{
  "num_hidden_layers": 12,
  "hidden_size": 160,
  "num_attention_heads": 5,
  "num_key_value_heads": 5,
  "head_dim": 32,
  "intermediate_size": 1280,
  "vocab_size": 8192,
  "hidden_act": "squared_relu",
  "norm": "rmsnorm",
  "norm_place": "pre",
  "norm_eps": 1e-05,
  "positions": "rope",
  "rope_theta": 10000.0,
  "rope_fraction": 1.0,
  "qk_norm": true,
  "attn_scale": 0.282,
  "bias": "none",
  "tie_word_embeddings": false,
  "parallel_block": false,
  "extras": ["capped logits"],
  "init": "uniform",
  "init_std_qkv": 0.0408,
  "init_std_o": 0.0,
  "init_std_up": 0.0408,
  "init_std_down": 0.0,
  "optimizer": "soap_variant",
  "learning_rate": 0.0106,
  "lr_mult_o": 0.724,
  "beta1": 0.95,
  "beta2": 0.95,
  "lr_head": 0.0105,
  "warmup_steps": 110,
  "schedule": "wsd",
  "decay_fraction": 0.553,
  "decay_shape": "linear",
  "final_lr_fraction": 0.1,
  "batch_tokens": 65536,
  "max_seq_len": 512,
  "doc_mask": false,
  "train_tokens": 242900000,
  "max_steps": 3707,
  "dataset": "wikipedia_en"
}
Each number is 500 + 40 x the weight over its row's rms, rounded and kept within 0 to 999. Layers, rows and columns count from 0. Numbers have three digits each. The size before them is the row's rms in percent of the matrix's.

# up: layer 2 MLP up, 1280x160, rms 0.233, rows 49-57, columns 0-159
# down: layer 2 MLP down (transposed), 1280x160, rms 0.236, rows 49-56, columns 0-159
up49 117:508449510453480488497513515515434475457405459500521487508576516510501430546438524482522437503520580562487496454489465498505564570510458436500496539502483526488525498500550533521524492439489521546499485529525519495508514475451526513569493537513517472523479577508565408538469466502588499478425523519488546468444454465498529505444437523540528473524597551480467457514470529524448492542485515521475515478524431500452539446461570550470481558433574437452483458488524577459544432510589513
down49 113:610525532502547483504517456509529518494533535494546492494497467408523451471501434546447489475504461518521483535538476515494529556503514506527508581503506468465487543517580507532508529485521503600530397479510478470492384437509491598521437541520445458480517548525494471485448499487505454515521433497461604486461462604562527566541467509547504485482507503471502496435490416544508537521476443476529538501518525485447517509484469487433571453526509520446481495555484470437455471510526442
up50 105:554497479356516485523474505501482462555543541492514494572483518500475435511506504533481464505527466510445426488489532480510501460442499512511522544481526416495490582526507459489523502472510462547546523515522529491455505459533517523521516539390533539453533490492562486588519444508460479479532419503563506479460549506537489473558541403461435498500461475571436445532505572457487494472474476482462552501439532492445563578529472536534517509553496411527490474458501497528492400489470542
down50 103:434555494539479487496421416527479531557528490513520536481524483423452430492489470515494589480548454610531484467520506538561487482456554455493516496475505579464542514545471573469530429533484490397465435404526532581525446494515459450542495424506480465515499503522493539425533508521543460463449506516506475557464499491492468541449457533511455554503465527517483513517422488505491464518487554487501560464508501527523490438511529475482505501511496537432552525435434519520476444564456520
up51 095:507507543524487537487525474490500586523484434474503533535476506495529446559459557567478451483555490504444504453539584507527463534529483433625533475570468540533475476475537452530534465523515444551431489430489491519456549443498472531539472490571457511485529421450502508539583518423486512551533509470496550579457516460482523543524587540408506463464526521517450467520507503465530486573445526500509475549505467523558522518444463515525495467506494462503505545473485477538491502475597560
down51 100:459573518565502517547436517519500480433398387499543533510471516509549501560436521449509511546458463566456455533475492528526473552508468474416550522455571460424466483527560475520520493464507454490537526408505514466499528499567461440452479515478467476522455465526555518501496519445439453476484530513496404541488462467516552495458379554470456510541521512486503524487479493514546511448548569520519553542456511533521517522522444507486581479484539528516514505575518487497513465470480530
up52 102:541515442454466458542489485530506484486483581513485451516468443512524513577505431467476479497411487468537524483486525538542499619469505540539441539529516486448548483545511513493450560505492545493469611563475542502533483576518526518520497522550437523451490505517564490492491513515474495512515429508458527503493540489547466475469445485454489450546475501577516469503533511523553458495508493401452521587398565517542526474427524443486490432487492553468494526510463561508398470525469499
down52 095:502443497458546470396551502467527457504531471508494451489457464528527479419474511538550475573491494449506560543539462544492513428512487510528572535501629474519456502491457505456476425512499515503480443491450445507510471449536549481458601442580478486518468462527496520487471433475504454483489521550488503544544476520531510465580488504549566486485556473461469469540536386537440497444497533489543505576483467506443488525525477520546523474552512480534524458500531532548490514491488399
up53 115:544500552555451531471551474499501544588460514493510475461526470508538553472507479464468566440514499494487496516495476523550483472478523520462477509481449450513492488448440526525467475543394527449494551570441515494415508472473502444472448496476550557528549543460461500500486445563480595436531480516507492485476504485506473506552517505435489549513470580519391450529511585532507455408553539504519493500492471395547486510419457465500520484461489471565494462454534467511503468537483584
down53 099:522516433561551503485501513462575499423528529483516503536461462521557457525508471469494455468462469464581434524549482526500592401482532515500599457583527480457479536454463474406543561409515559470504531516530483466433506491528499569489539525504501476493521442457470479430531511477452524518540536508521509549501480472491497492486410470498470477457553580462495502389481443483480493431515462518530543474498492541555449445499488458489532453522495522443511461509544442521511534499489534
up54 100:467466517485607511455498443451460529495491488535525563451560507509470528482508490553502489457517463511477472536503494594477526515523496488509483483414452491497526495529548501524486539540530452513488442568489471602520475470518534531521626429431504459547515503528481537502520443532454579453411571528482543511480447439498514576468526494449499514535471517497442506528490572485528524434529524449445495512524490503506436532541528513487429531441450564473498492550479487479593520557561512
down54 108:505475553558502453427459514373506522538520485601527476514551587489458518425555530543486518452580581550524499497482507508479489516503523467432502469529487531497568468476558486518511497511522523504391463526443418583517535517471484552509525479463508540449461450541471537496537457492450471462508497472433475506477507553519518525502525508486511523498494476533546563448463551480488506513537512565500473507514447553457506568469548484486444415483521413520439530556539440453511519491523476
up55 105:510535479530452488554508550541521564577510519478512513495528527583516485457492462420507412472578532502479515522448497535542561546427517556541388482520564455512500516513473547541524431520439515537530488486520464463496475466518421507552522474580482480517511424422513549503573547432457489540444424513486477453510490503513440468559490521543473461490498444465497510523471467538474522477495538476502461462496523510552509537568574417472536556507481553500562465527496436487504519549516523
down55 108:565520461524437536534432484475509463479485447453464471514535483519478528484486485578420437466486515547546504512483482485501481512461450530499515457517521525452541509505526471543483512500477405485431472539447493532564444513547490535527438452427507552520499426496479446466431516539493508587530521534532531543535606478572565477508430451494498543505454526491540484584501521508516531495450572495442482512488499557494478475487463534456440433494505476465564568593497536496477581558497522
up56 031:450540486465421528524497542508566530537461480508486514488550499592476535491469399500542550501525523629468478544513518480535465547486493512480525494558514421466481453502525434535445470532505448514528619488522481575466549516526465525451417498512475490451448504432519516510459560520554417494486534558477537476481463497447495480502513499446488471503509483520512544529530506488458535453465457484445419530481517545505523527551486505511492513560472488455469520554466440480536437412551570
down56 039:471453460471542528522485498514555530485551471514532528456557534486466470524489507599518473466519456489528586514464481472443491486452460528504525554463532539571493509538502537431529464491508451487500477544396530419558543512477502505530497429567480510501417465569569532567514543458490496554446517442490532506501569481433511569503537529501524525526521469513473448570550524413480537459504519462548491508553497495509433515533506558474389475480460472519505537427467553504537456558480483
up57 027:515544561441440540467519525474484541487443464492505536464505504566485465453446512476539494478565456478505490493533482528525548515468580523540510523464495430480549461524520482526462469529512431464546456566474505461446491478588591476539509533459503516491489533474602513544459458545588517492562488472519493484428504528522524533505529507507470471595527566509405515545443504483491519556529525535450501528529517497459526620512456549578479531512560469452512477591456511524482473447529484